From a checkpoint of a small transformer trained on Wikipedia: 16 layers.
Each number is 128 + 24 x the weight over its row's rms, rounded and kept within 0 to 255. Layers, rows and columns count from 0. Numbers have three digits each. The size before them is the row's rms in percent of the matrix's.

# gate: layer 12 MLP gate, 1024x384, rms 0.139, rows 203-237, columns 256-383
# up: layer 12 MLP up, 1024x384, rms 0.15, rows 203-237, columns 256-383
# down: layer 12 MLP down (transposed), 1024x384, rms 0.11, rows 203-237, columns 256-383
gate203 110:088123206113127114158116134105152122109184134142143061129104189161164128157163136116162146092142143141147136138119164143154091119095115118114149115166111156121140125108151176098129132135143107162095132176139131155129185109156101135165155169091147142154106138125158103113126099140143073161088131104098096100160112099118124144085118139097138076123124147109138146108138163104135130139140
up203 113:190130147100109129106113140113136124119134083093111149080120137139135112084107181181142123127148117141140145163119148106152129142136145114090114089096160151101098133136139120161173133137118152179137093113148117086121086147121160137152164112137167166097105132162170122154125110149109136149079141118165125130107114123141126134127120118133101102134102101100107137161114111095148115161145
down203 101:161116127122156112115183154154140078094135121129121152163129129168141096130143145155116147131090143146112167158117145151132131133104162110117161120127137125144139148146088122119123119167115136141125102131178171159115160139119165115132137172166099145157105105117089070117110159176143130097128118103125107119127145153090125115122138100118148134089145126158132154158054156114128130140152
gate204 107:149160149174124143094145126153154101170124156134120149120118106099114119134132164107135141093108148135165125120157113078129097119078162108137120126155129118117121145093109135141123148127101154107133109149185116130129118142134158100114114120143115090139076108114095112091161102148141125124149133078136143128107114150087131120102094102155102119146104127151123096124163093155149119159118
up204 103:123120137133117109104097122127132160158096098103149118136141144101123119122153156140168148167102128167136107175116127139122142135147110122107107128172136150142147153144122103133086152138112086135132127116162142107113169147147180133100134159133109148112130186164140132111129103114144127148140133119115164121130086104119099126128116131155138117145126122160146108140150112163161126105150
down204 104:134167082149119114128138142106097179142117111132152115120108174124159163088130130080094135135178127118152162105113152076115139102123101156164119156139130111146132106143106122118130151130117123113158148086119106156138123124158121165173134152126131154134111105137108109115161120106143162115107121117101122086144153126140165117152087140107096118132177122106118126118186108100124129143119
gate205 113:165150130146106126092118147183092116148134128111153163084124150118066150148113139140157103136101114121117129096142141126133102103125135132092136133135106139160114153126152130161181112126118163106115144142114181133131145128093101142158134134109136105131111145157135110118110138115131122129124142137142158116093181128143101074119089149122152156139152090154088152111126108153114104136109
up205 103:140148137109129126167133100097133141155142124143124135143133137151124119138074129184101141147159103115129119126101148104095101143150137158114177118136086145160170155102132116100095162120076112115144150127133128148148120160121106136097123131136122151136145164160106110081125108178113091108134124107154122120141154101115125107109103143110166097138100140091142137150140130148081124139145
down205 103:196134151103138077158164090112110115168145140100098072118102129132164123162140140155150150127125154156095148143144121107137122140130158116155155132129103082129130121084123105150124126114121110113114153179144082138153156126104097117141114115159142111159151115115123114167081120171113116168122117102081167125106117112124160142162129112099158106143136146146115146091119094179173132111124
gate206 083:158073133125106140156109140154119107122089155158141091152157119089135141088132130186135134148138109127138106125097133127159136170117091097119139160147143126120146109124092114126119138125170113164138125187182155145126152138120148106136093161085101101124105149111172122116152154140098106130153104145153078133108114168108096103152130136152112139128149130117134126155130130117066146126147
up206 085:090108137102153147136136114130129113076086132160075077138176098142112158142166173141154110132153127113174113116093130117113145112136126107129129114142113108142140134149099137153129113129181144146142124128147110163110175147143120122130105195149091126122143132118172143137177173132124103158136148140118093098125102142142145086136107094159129154117169131123141143158120104116078115139135
down206 085:133122125094125089173141119161108153094113130109129126127135127104137144153177146130113154086105129171152124130084161131144162149123105084105139106151134140068120129095137129116102146104100082132152152151138104128132141138109124081177124118111155159092096104103123090146119116162090098183117147127115114179114127179150109129122120135128145154073128133158172120134103102109117140089112
gate207 103:117159153104158129072127166135119087143158157120048079127093137120138142087134130131142141119113137138145149128132096135107138118111148112146122154116140124149125120127134096138130176128158152100117118126132127160158122179094140092120155161168152127124136150134189126090149108134148121114152154146142140151119128127164134168092136142137127123097115127124151136108126148127114112116158
up207 111:116147164123095158136119092123131138156134133135123112141133148153115154111174149117085158188134107098127129073174112167163133101146160110150122103137139109139143108125103157120115134172137111079123122104112098099181109109134118143161127127134167132162093140180102145115075128115146100168067087145114153147183110167065108101133143119122142124122155128092139156114125102129134113100099
down207 105:101091111155103119129102164098093139150097191147141104098105106109137139154151081172124145128110122155080144168095142102064152140131134108164136144105158153122081092122121089153170150111145063119134142165128116117088112130153113144179112195147083087129142115120157101134135129113121127120154067138147129108101143113138107072119147094123094163141122153159133102120170110131123152158114
gate208 104:109087105136118128154135124136123105088085123124187161153119146141152124206123156128097117117150142166181125115108140154123134115108116150154160127126106131121109124148142095110092127126106128138125144135132132077118152137163129089107122140122178099114110156135151093122142153157130101142083174179123110096133113111179090131109093153159126109144134130146137124115120146148094168120148
up208 103:121092146139114135131132140140113124110111147087119128122108121135121103124113131136094167124117119147168115060113144163171138152151150155101116151134162127112087151121116121133129093170119121135098142115130123100118170118154120131147171120111128129126127154135112126116109111118134086157129097146134149127141143109122088148147142114154117128149116130160113123140124115107086176189137
down208 101:114137129153175118121145167127171107131137141127103125112110071108102130124118136080116106107129096132138123078144135107166172132157119071125148113131122103116162137083129152114191134122141128079112107091138160105121155148129147132104133150142136171113115142119112117135101115110160108106156142107172172134090147136155116117095130125122124100135151147085139100161151137134108143137147
gate209 101:144137084114138154133124139049116119101141119125108160093186120167137113119114131092155147149114110102097093108164145144173137135118104087126138109176097158146121130108127143132093146156183148091173137110113118164128085059116126155104067154126132132118138142123128104155115130142126121171148150126127096126134087157138120100144113148112111138171114140109114143165124124137140111128134
up209 095:125123153123156144134168147165164082145132137119119131149145121128203154127131118161126152144093107114085127122121154106057142141128141112156086171088146101119152165118122133085122109161105097185116154105146145073099140065100121123152121130144132131116132136150090120113104130126149139115146131113142137090105111144119120143097088095086184082137141154156122142117083091131139168107112
down209 096:132147122122105127114111121122117113129118144126097094148086106135113107154112125157119126099087118063123136141116132117156127133126107123147101162089171143154107157135110177122114136115111084122162132143078131154113151152155135121142116104135118126089140160149154131135176152152171125133068129136147146165124080160127162108128144132139137101124132123137140134112097119095119131106129
gate210 103:167176120130109142122112094156151091131158176115120126136154145108173134109159134137085123175122121138149106102135132125133152135154119115171148160117120132121077105139094141114134146110135095109084158098127116136131100113100143149190131172170123156164110149134126117076135100101110117126108134101131083126147115117072150130151127114129118105127129129137134147126102144132139095141115
up210 100:072137133147111122182152102150169110173156124099110144112158114097150148131179129105117147105120121153129158132125122141138129107145157144141101185166134198115100162154124107158140148109150084117158110150088128145132117119140180152134113128120127130120150141114089170123179145082138110166134149115142092124122156081083132133120119148075136140124126141099087115109150131095125158129149
down210 099:133148124143113126067104139144148124144139166140140122137092109170134178118162158105128124111130130119137101186093142122141130174121125128138132092149120081156158132134154133177055115118148119136139142109132170147115100110116141080143146097146153127123110100146150118150129148153123129184159077140119162147102135112147129127108134164090141146153138147130135176134077085121132132116150
gate211 109:117120157100156152161165154134153136075145142097133138101154115180104161150128138112152137109128142146143148101132144098131149136127140142150129089155165155159094123134115131120122109143183161172104133100115176147118150157119114169093145132166133149135084134164076133129123148178108148150158123138184119138110092135134158088162109143128121117144145085129144090074118143108138128142093
up211 107:090071138110135109124175112119152137140153111148123155159101151151166121123138132141130156126127140125119130135144072106098159130115143143138102145125144217111103126159111118123132112150127137106105086067129115176142190157159135138120130131144153129127138104113094124111126102134141157106143100093126107155159048145105143160153107144136135146115134100134118097137145141114153133144129
down211 112:166147116139089120127139090117106129144123084093142122136113123076137107119131101108167143145097143069146143105153056128132118130103102141123157079069146130122123176124132090149161133171130108119130104146101128125114117122135130118162119149118132164133137146136145124111145168092128123123089136138136144136162152152125129108117096099177133118119108157120149133168108129126125122125132
gate212 100:118160125114140119145120120096161164125139160141160118132120202109149122157087129163131125135122087153128169116110156129106178120125157136096137151128103143108098096082135128152118108117124124111130097138086148140122137133132114129162143119124093139084143151118142126112168141145117088181127144116081118132138128135161157167132133132137142164123159155126129126146147141058160143093091
up212 101:161145158138122150130104098096136136124130172131132129110126191083134113169090115142097135154121130146107139138112151108105098129110135103119151141130092123129118104141080137162095161120121124118154097117137187146154144131142092125135136124111128155071103081146134131128142143159120151135123169145107097139146125173176143131080127096097099119088136120087126129120141122121101097117123
down212 099:135176138159137115108153135108132111142113096121149135147108151104131143122149129124114093113088172185167136116125157160111130141108110134132101114121150116154124093090168153153171146093086118137088093111113123144134142131156120093140097148140141132087104108107101144106113108115116163083149117146151139165139119143119113132096122124136135146155126136127140150118139152116148104137122
gate213 112:118138132128117154092115086120099145154124080099140147130148138122164159138125184127148112126098192139152137130139146115135133135142125140117142109143141141124126109128093114134124130154154100151092168086111150158142134163112164180061139122117161166129129133119085115133120149137135090138143143112132136124171152119154157102135105173147177156111121208114138135119127121120142080117157
up213 110:101119142161128152161110119122102140129121106144090157093106121158125113162161126131111141141108108102061132119106143147083138139123197082115134126101145130116119158113137144127123097161119128130095135127121110106142100116101130118138162151108157138132125152170133116128132079140153175108139127121115128157097110153125079152129130128142102092140146118152138108166147126167114132113120
down213 097:146090117113155145166142125116098139120109101086192133110128145131114122100127105126121148090108131107117123118109130136107125115120137141162176151107164136133158117142133189107132147102112130156113115163098120113101157119153116110111109126118105172163151154150134165113163127106129113137082136127131106119127116148143123094162129127151164088121134084097147124093097133125103132179116
gate214 109:135131148111089101123121134131146177115136136165118144171119103113118124161160112128132144142133096135120131151060111119139115124137092129147136097152095116113151129138088119113125143127144148149120113160167122153135126160103124098150110117147138139109154152148158116149135162151122064119144081104161164116153144131151104116132151124111164126124150128124133117136171127132089110086177
up214 107:108107076123138141119137084165089131113154128162133128095110152158102086115103147156090105108146125091112075129106164111139125094096124162131103118147111072175121143132150161105136122141123108146146134172119140105111121113147121131126099123082095129162137146114095102125128127145143136138081107145110135142110119141159189090109111128141138073111105110163086128144188117135107167103132
down214 101:114076132106135154117134135121125109158153109118095064116149158120097105098144135130111157103133110093114099142149147164116117119116148146178118115130128107100149144099186091161135127086117136121111115106130148163114102117102089125156099126127115160169132099096127115118165116143137130120112088132108140169106113103137145141144129142165169069107102168149115102107121088088143134122111
gate215 103:082102092124131147114155103123139128109113098136145074128150156131132158097107122151136156149096139078090161174140156154144114144126120147148119131164085100147158106120102157144106141144166180185147129153147126141161151112120087122108108170095138119136130135123108158131137132164152128153121150079158116168145104086106167146167148106148203100122099164114142126137153176105105144113124
up215 107:123125108130154113140117142151131086148168119097109150134117137153063108137158129126108137148110068157145102134167102135128101130121114152131136166103136082132132096160092166140113131136115096113109150108108112091111103088114143161140164074113129147142124127148155121121143120074128158190139127138102126126119130151171125119106123124146106102116151105172104120133125117148136125144114
down215 110:118135144140137128125157091119137160162136070167116117124104110129147123121162104075144117181113094123117125135119130101125170139093139132155108152128119139126156162159138094148095186109135159126105120132129152138144121177130112128136110129128141114132176092167145138090107103124089175081158115123145109139118126120138088146126122110100131149123143159100085105146148146130128101150138
gate216 102:156142126094141112174096143148112112101078124108133099093115116145119089121123116116169129129102118140126051123096148142131141213125117154096118114096145098084106162129103115126115172136095087117170122098140111091159193150140138126135133126125111110111093146181096107137066123130114118083107116075153126131111142094161109129163143141105121150141132133130147142127175123175128172124167
up216 105:175137153086119118164140151146128074139089153110096111110157120127155100126115104130134124068114182140157135120124116135143096166121161150104138125100161121117144108142175174107119136167110092110129145122140143096111116087142104152101139133120164115092135101138119109164110113120142172144142109119128137097138163160143157089178148182097110107164121117148150161108110115204115135164179
down216 106:125136109148160113092119104181138109153136118118129118097151134134109124132106167125148149139121150120096112130119150161151098105182173136150166149141134135106161161161123082127121128133161110160146139115137152128156126142127135135174131148118074125155106123122111109111125147128110122090131152110158118102144140131141134107158125153083104141144128197130104127146158129151077133083085
gate217 108:131160095173148144138137127106120145128111156146123121135121140140116128139120128165104110135140148109127128117101125123119110114133142175150079098122096133149129156091138139115102141138121143171109146116114117142127107105086140119182109121100147140154142094086099164150168132109138122159132129115101130116137169149131107127114127161124137120110195144094153089151157141126103128120140
up217 102:115092123108162114121136153133132115122072112150137126128149126114159167111120106144111145147131123135154127127101080127140143116118157149115080109131134122170121106123118114181134143099086141146150139138149110096169143144147128169171101092132096117122128058151132140142147101102162169164158122151113124137132143145141102068168152166138131137104124114117133159140141175122100133121139
down217 099:099092144138155169141119098121107109139168123129125141078140151106133111093096160125117115116129109100163116102101136163103096133132105119136124165115137069107167145122067146148068121190143134094074093162151114107133061145111104174152134144158143128156143159144128154111134157113119137101106139164112109151152093140086126111167124142084131097096089154175159105140086123122109110108112
gate218 110:139141119121138123176144148110116167128122129151118137139145131135103184105078126132171151137156130115098154147100116114132127186129104132144172155142134155160063093141118100128131121173111120138140118109137188150136134122106111133118125164175109072113097070127134113114121132124112157165124108119172123147128157067115127103115106110121117140160122122150139146148118155139128111157107
up218 106:124188141096096136133146139176139072143160122119157108114097116101175108144123119113117132125134139177148136164119098166116120159153141085147157145155108125141113123167127091127142170119125085105078148140061113118099115150125122143120154060143127139114117099136112129118131115083098128132129085114142115134154111123129120120114151142088127179092173153123116083084158098131139135127131
down218 106:157138118138135141155107136162127113135068119122112101111086164126153160128157114159155094174112118097115144124153105121109145081147091103116153133144088144133140119162094096112117156174136113122117108122085124158127119111135120138145147128095128119152083106177122123126104145152129170102125132115167122148150115154113107100136104127084121145128123114120154126174131123092125124112102
gate219 101:119115144137123168120093150101154125117153094153134129091128080112113081100170106089147130176132141114181151162095158151107120111132081125151124137089101114106152120152131078105134170140124086141102115124140134141133128102115145148116111113122118093135146140134109163120117136130138147105084145152133146125151107121112145162127132137118155096110136105116158141160094083129156174137125
up219 102:098129130119172138107102143112112172150105119102131125119103106141141082096130124117131159118118128127127144142130151116133113156146109149121091124161107140136132134100145108113103128126116117153115133176135134093120115185115097140128140151148159112129130113100105108121143126129137119092114133118131114130128100113127155091102150099120124066092148164139141122125121116117106113132119
down219 098:120142134135113153145154096074120093153162129107100118123076139149088118128178088157133147108153144181137111118124147095112081115128127136147092148143126117110156107102087132125125104131147109122112106151086147129074111135109111130084112132166157137121149156133123126138171114099160136118133121131174133112153110131137160115121138111134127168151122138136135144155116170111126093106148
gate220 101:144121130123135132118109170123132105110114123173101151144169118103138166113143141119121151091126168158117134154151090128096120116139125127144128134141117115118118164116107057176120127143197084084110149145126101070129127131132121133151136123165120150144119129150112154125101108150139106064143127141062165109155089132128116068082144152090136123145128115070145095123139137129141115129124
up220 099:155121114161105086129120112129131153126144114103145161097045162120135133148089140147158119140118090091108128170143156121136125143109096145162128081140149125136123109132131152159091131112080090155132113136159141124145147117149134130114115118067155120135108185127142113121150131095143144111109077162131087083116147135119132099137132123146151155131127147149143156164087110169082144103133
down220 101:088125145132097175159102110123156104105149086144105110107120121108127144122151187144115128179156143129091167095087138118159118138129179121100109114143102100167109124131121099090134137148096068098103098075120124143087107111091107132109125104101110131135089108108127131089128113171144105129072102140119109113077135091091146144129137159148159138112087124122103114128145116073091117151162
gate221 101:137147145109106147123089077129084146105116105126136127159149137132111155142142122122120120184097110161132159135104164173131123126095115102141103111145110103124140131132147124145148137152130149122113116166156134111124145138151108136108085088087136098137116093151114110094143137162096110141106092137104093178152084136121176113137137168149094166126138140165095073111103104116160137107125
up221 098:105123107153057112131149112128137111165171152129120123104181117109146183151129111104105130112147110125098150090140134109117065158122110119105101135153146143146111182149140132104110142140133090155086148130119133124137124109142170113164102089107149110190156147101096093164123110148098121137153086103100109107137129114132155108163123164126146115133123154148113124107062139121153136123104
down221 098:126095096114086152119138090119154123135104123116132162087134091149122135106163123131124115119113135106146133157120119087141143112150121079108138139159161123118141126112143142106152166154119157141104112122159085116164130122114112147191106129155126117111145125142144151171128096174126118151147150111120119134116129120119098131161124120140115174112135097163089104108122114083061146125074
gate222 107:151158168096123102121120127113100169096125125100131092101146121130141081105152182104103139126106121165110071085151099081162158141167129107151123118124119115137142121152177149121119146163127170131104163113127139156123141100142123123150155160091158128139142118124136127126118138130161140136128095119148083139105130123131166140125157161121117125096133130086128143123090117088100115057108
up222 105:082100138103152120139125108129142120090128133117126159098134098137084130096114099164104179113178182105115164138142115147125156100126142109128137149123169174102091129122135119131120176095128118130181114131123139149094115170103143147110134141159142147102103114151138138110109150114124127135159102169119142136095144104109120153167144142114110114134135167133130102108112124160125091063123
down222 104:142136081176119112139163132134079129155085141105155107138087142121162116164162132168128104106187157087128132175108146199131137151129165159117143105145161097160130108104116136102113138100139162181111120140117148107094149134110122113180118132127114127093117147158117122121128077094164145125130122142123139118092098155141143111172111133087121121137095120115142107086143157132085152137159
gate223 087:154103116158117130121154095090151120114138136125172139132121134098120133168099124070137105139108094133105095140098119149152106164083148148152140110114131120140100131184135118122098095137169133165125110145081150102158118116136184139150132110071116143146178102153079118103177178135122140112109157111115153126162131153103152136117126122124105089152124138103120132113107137135123095123141
up223 095:113155115117152102123165116128146132127159170148136098085183165129137129114118145125132144159114097103134125174133047175218126120116166146169111130127155121066100151146182139103160126125136125121186117139136164119136124138130111161183117132115099092156107145132116142076111124106112146159139147114131151098103115135146085129095112151131119094129088133104098138146116161158130095116151
down223 090:132132146145144159152090115097156117153133140147099128105098146149115097145102087126090112071132148103122136155126149170130158096177142130107086101155127144143094110126117122093140172127151103132181150129137147123116113157090119148096170132116127162204135101151106146155114092132114089146102164156104123123130142155169085142110122103136163111142150131079147135113100148111089081141114
gate224 106:112095147129129099144105125101073073171120078125123155129087175176121127135119126113110144145156133164092143142090141108123154140120111118114096167148111102129125101116130121139135151118130133162128131167123140190157103129142118147116168122162100157141098133133125130168104138138108127117145111075135126145131109063116099128139080097133143140076125104106149106111114119128130107172162
up224 107:128154156154172185136146174130133109122141112142157113132112164156090083127132139123154132095123103132132145129103112128151161128141161094099135097128098110122131108181106107106100131154151106112158143139127143119107113107143126135092156136109133148183143145148151125132124160066104096089136123141119125140131101147150125132151125105177098128112140126111136139100138090160090185132091
down224 104:154147112064138151104119135114100080094145109120146087132135115094111099150110157123126118096138131145157137139146145152105130148149137150098164144119114144122106153123107113172138126145105158121136131174146117129150141089143117118142153111099127115085131133139133101127093123114172144150157126160111115093093142107120140087125135122117113180114099140087123110113110125108135133162091
gate225 108:114125122124158114122149120158144179092125089137167145141127115159104144153129126125136118126132133120149140104142143132100134107148108123148143112115108113148193163143111152158147118093141120130129194132148104108138114134131108137089159170119158100129128123144154159128156121097186141133140094125131121152092138122118122153120132114132152140135137104095080175103073095096091131123122
up225 107:170100175186093154165124164145130130145127153113109159082138138129132106121140170126129205072148128147107144176144147145122151116137123168150148116110141099162114125113137115107135127160096132088126120126042132131145117115114169130153177155131137095146164139113065131138134159190116115114114153155112121162182143140105083110163111093147124138100120125150153125099139157123112113111146
down225 107:066168158144150119096120133173148131130148132149136159133139137115105159158121172124109152163097137122090093138149126120111148133131146137138107161100150163113120160109154133134118107129116131097122113121078149168128122151134143082158125137142112101145128134141092148167088118126136151125129094144087099132137107116144103108115145116147126109140117150135141129121115151120150123134104
gate226 094:105169115186109089156126122141101120134106117144152123102116128082114113088164121164146147173132133134169115155106143147126112137150115068160149162102090174101115151096138129105132145129148135157184126141104157122109124119129168128120161129109160149116103161153140151180139122112139132110115162122139135111102085101165112141104074125094140132135180136127149163122100100145136115107142
up226 099:139127106125123124153129129176137091149106141174145118124137126068106094077088145178117137121138122107164112157110151130105137129133123139135090107147169164114118127143122135157073115139089135143125111101130116147113127102124138095141147155070119082132160142104131122127121128138125074113118155119102136119110132166153101132082111147064128102107130127091169135130109148096139106111135
down226 101:107155146132146121145108167139138096177110142133130170141121127161122111149121118097101158139101083115140151145119137077122071152152135094117127137159121131088122103098154138140171101082064088119129137129109115129144142138106133067119123136148128134129127128114110116121096168099104130133116121149124131143132157140103070107108119116095144128112101121159147146146115097127119104116111
gate227 115:148072142120104077142100115155128148120117158084162130157122147119189154119125102118175131111106120103125128128136103083105123126139106100119059082136109110150097172106089144127139095107121150140125144125131140133111158142116138093122127131124173150100131155142095140116127087146135078111129100068165105098146118187136118144126147118118176175139089133162120112110107142161128151104163
up227 115:084114135158158120133109110151130168125130109137159130181148148108123146106079148128146108136126176124108144125150127121084124096132157122142112094153148086118128197107143100163133102161137114120124122129109095062132127100122129141168080155149106133110109147109105113159114085113140102132124126130140094125132140158113155090133145144103110135170133139073156099150091151123093104110172
down227 111:096123115131121156134157100149109142142122131150109181105169114084154106136106096140144134162124161141098128136131151117115158158133131108129162098116132129120151161145102126135155173127155168120126109070107160145121101165120138125091145151131097138132121155145153112114090124133149120136149120140145153097164149136130126144152140116144099154150139131105140182128099113131103154081140
gate228 110:125127134142105109137127104124140125150158098156122186141132108115148120143138124138131141159137116100132129118136114114164176096144082177126139136131143120142096133151112170138151154155123109141111144117145146155138154101140142152128110111115152151094089119119115133132146145154110120164148107100168129131143148120151152161118118197162152095136149159132125092174128125088134143136112
up228 112:131123116124123145130156103075050129146103148114120135123114154132170134139128147150136109133136107163129156134114129135114151159156171120185116134114154098177094125111179165135148136172078081108160122100132164140102110116104149118111109109129152140124145160139135107140104109159076131108049067101132129112162147114134140107097130064103147149125121110155127113126122142131203122088114
down228 106:119144159131133131165122172147092110115151118098054143109100132133138140124095118145136152112151087136128110174142170095115173126101144158136099110100183113132158163088165155143142153104115119126109104158142129127087174149137112133126127114151141122139085125091129079171148115109126144081119100101063100118094110151117102121115131131121131127139092077133112130143117133126160133139157
gate229 109:098139147135130150170110132102155163092117137103156112138139108130152096094127146129137115156171128112139149139109185147127093167166129125153126109161106139109106160136117094149093119158110161075123116153103124113164107132157160135138126119145114173115129133133141126151153134118122149113100122150149133103154179109141138132115158116111118123100093130130112150140148126112150138132121
up229 110:138135130131097143127082159158108116112128154140150135149171166148122112162128162135130140111125139116069081146131073077147131084091157133098085168119107111115124108142153132126101121108164110144084095088143161176143113106123113134132141099156113101148150160122121092150105118174091146158108128073117119145157139142142100079154135106097170133100144171108131114102133132172108151106144
down229 105:110103119119121117140131158114118208158121134130159124168140094143152142121115135139145092152131104116148117122101093122113154105148086114122107124131141126117137152151189124090133122134109105136134128099166118117111143159166115137123112146114161134065128137104111128133130114091131107109108179113139157127132142135090129080137143125176120148136101109120123118106113128170089101107167
gate230 107:145162172097125113143134121114161137125146121158109087125171154142146123151133140145146164078121149090095135103129102117123123108091081131173119122144110135154097146153144131119092097139151147118119138115116123150114116089174124078097139175103138144098135135114112132108133154167165134103140128132170148138134138111130148094083115171126108155106121097100161139142099123155128161119140
up230 106:116153105097137142096125128112131079182137135115118147139191116108178152137122092129148156118145116137094128104118159125083139160157139147155175134153164113115121104129103121112107110129118185108130114087127128168154140144176104192134099152116139093121175124146140079125105121158146091119153104137156135118097106117114106108157112133126110139138087157112106095149125144090136133143134
down230 107:142140172142091136091162143135140130144178151127152122158104108146174128107104122108122123155134142124076116124119080113098124123159116114174133110136124109083117131113130152205100149129094096134131095159108099162126133104129097129156127117119105151136123071135149118176174145181098186144144090087114091131114150120143144165150113123148142141124122118080110122117114138135069139123116
gate231 106:128122118127148132116141123166181114121135106148127144161151172147158112128122143103119145135076142086103131115101107115105128135100147156126124109137146138122130125149132097113147083073093106082137143165118133106116137101139105131112168160140110139094151163143155109108087151140123106118143061102142148129107130146125150162106099149121163143106114135132094205166121075126123097098101
up231 104:126113136075102120113093108150113109182114135147143147152121130110155123116134122104143132138107083180126099157130127134152102132105116153143153140151178099110109214133118146130133090123138125138148142129109127123130136120146127140140112155122114128145110131156143091169136109124143106155081127129126134121125152188156107158132136140132098138178097111117088112139147153121187125130104
down231 101:168153095120087117154099098122173136178117112118162162136131151177098118123107077111117126103137132109117101128138097152116128100120094160128153172125143084096117105137120114103143164143094102111177124087102088161104128115118122113102131127125131070115120111085142090102148123096142101121129161119109159111139114093188124151143145143094132133149123112087135148113147138097164126145181
gate232 105:092175121151141111157149120107113128078154117127144162132143127144111140128134146114100127093128132146087105138119134119135166074126137108165141136123113159113086145166131106141125110138130140128108122091179083138136156110119129140161114127152126085092121160127121120116105166133101105157127128116132103099114107135154142111123119139121145097092119139068119112151134144136140097096142
up232 102:162148116154124148103112152125124162115133062101123158123115119172158123134111111095137117105093069132142132112134128143080138123098093127146121084116153127139119127150135147111123129120115106140113127115172133119146141163131099154117142115155104110116162168139081103151131103125124086116157114149109132135095175163153169074140113127134175115125175159157101112114126130154112092120122
down232 108:173081128118112150116147134105111137126127132131121110142145160117138087139121078115136108129148110138139077139082186128101102150155108141124087112116110074156135112152118158184146092123146159112100117123177096123133107130143088147109165132122148145103129145119098093134121124134130110132086125132120105105145115149090140104141089071130153121121177076154121121136087150161113119080108
gate233 101:144180173165106138142123104091109115111146136140146097118127155130157110172121147147126157129124121164118170124132099126123080127120121177114085149136093122125136144104142130168157134132122059149138121165115130124078140118108133118125102143083126134143134129144137132139119102143138125149118117186104161124123140072130133110117156070144117132084110117142147143179137082150129139096128
up233 098:180106115124098137135179183138142127118113124086102157150103111116138164142103122112139107136156141110137120131067114112161147141089115123119123148124179127146126141148115102112104107141100133129126173097154202124100125162125124081090103118130115137139123138122114136112125143125135099090094111111124091147123117143105079127125158129089122102115114138103117164122125146119116106148099
down233 097:118130094129137107112136119132104123109117110148145140136135127068127138112148158128124161154132101109143132145111171118104149112129154140124127151123170131090140125127129159094147138112152116153109121123128100114101124138164144113156126150131123146129132122133109142131156116105101092107179155146089101152077149120119076144095099106142116115159119155101135174120138140149146120150106
gate234 102:113114126154079118172120182133143119132144129136137134173124165095142099133114126151138093105150097074134112154114105106072092122157141135092137115129120108117160153122159136141115113121101141135106143158110106097127152118116126140089144152162106115111141160143119115109110112122088109109124121101124137114142169138150179147122108108116137123092137142143146098164148139180160096152139
up234 100:161124113161155110129134121132146145056144116163107084109146154134168139090107090091143110119115109116151130134115156100087084120161203160113118140159092116125090146096115134131110100146115096165091125159130111114128093171175142126120141104135102133165126128135088107149104158133125131115143124121099145102153164102099140136133168152129106141149110092126146160143134118130168167138152
down234 104:124129140118116127160138099162130155101137094094072149132086123119166119112145108160176137121161188138175159104161135160132098111166110141141132163123073157135146122115115142154159143099132130140099102105142101105140099101114100163127127140099153144109163144115152129132139081149123133148158089126164134121101166113158144120131146148156143150105100111100114157135122139123120157161136
gate235 088:113119097083140085104087102093108090187127112138131163094136132133114105161118142125149112141104136184095148111153140138129110125105073157109170100132151152120119141150133112167141089129123131127132114089120118136091118140131118087150080137158119178176111152129091099149131107127104093112107100113121103104102151132103109111122125122146138120118144103128150114131158162122107121132129
up235 087:138126125150125149152120135160118120095122108094105089114142137139146128132130141140131162132161139106125134135116122129132088149176187122137087126082138145148152073125129108116133152120133076111129098146141114132188097084129117156108124121152092127096114123098197156103152161130120159177130140129118122156143141103132169103092116146109090144129134180141107140161148116121111120129141
down235 088:134158148105135163140102138134158080172161113146104090106074137115151139116119115117169126124121121115140115165095150128132107126148130155157090142150143095145136120079133142095154132153115132144188150137093124121150139128115129137150125144130141141076164096107145155122161189133148153113129138118115163109119116148150152093133170166130124119154128112133135155177105138134162129141154
gate236 103:148113124136116109154116129139127146130081111116141127159112099123091106208130116126091132137090119089093121205160150138172161147102119151133166103115147115078134135120084169119134130092150092098130127147176120131128116086146109130120136152145112116137097121119118116121098139137134145116123145122138116116127103172126162155118155148130147113153163145130127153119107108154110114152119
up236 100:131153161093108136105119093128107111117150151135122163164143156145128143074105137136115114138084168137168157131139098179130177126141124127123120134168171123148134098137135125183118107155094122122137166115132134121078144148076123103107150166098084110139132091131091112137109082124159105112093080115125139137086136091131044166121146161107115131077114122133111151093152144117157102081121
down236 111:160086124155172128125121148153100099139090116180122130118126141141149141106143115130089109106134117097152129126107157145174149181170156108076079152135109109110120135126141112145097102149116129125103080121145139125102096117087159137132132143125142134149120129133144125083105163112135117137135105157139162120108101096160145109138171106119092108103114099118115121125102146119072154155131
gate237 117:095100178094149156154070113125120099098114097114094118122121163113112135121116164111155161161170119164098145146129142106121112130160130095115120157124127149124110139116144099113148092128128105143112152150093110118113128100130150173142112138109119157121096132096137108126131119131151139157151095125158146112186102125124109150121104160111123147168118102120150146143131111120111135159142
up237 114:133127121129121134132138143130072135136120143139150152108131113138117141172164118106129140120117142133133110153170072124115123147125142127148121154109107131151124136124129184113085110110094160114136126090157131147133125163111104166088141125138165124134121157168117177127109145152143083135133143145107135177105145132145132096149101133118138112122136082142129108131149093133124102104150
down237 110:115192127139122114128133150116149104128111145100146155144190107158171143104106142147117150091144112112100143114161108175157101135133131133112120160152142164139140128117134143111097100093137144116141161098114157109146140148130114125155141152133093149123130113171151168152119101089140114113128159096093139099137091134117124120161116161143101128130136143171124135092154125106115101146135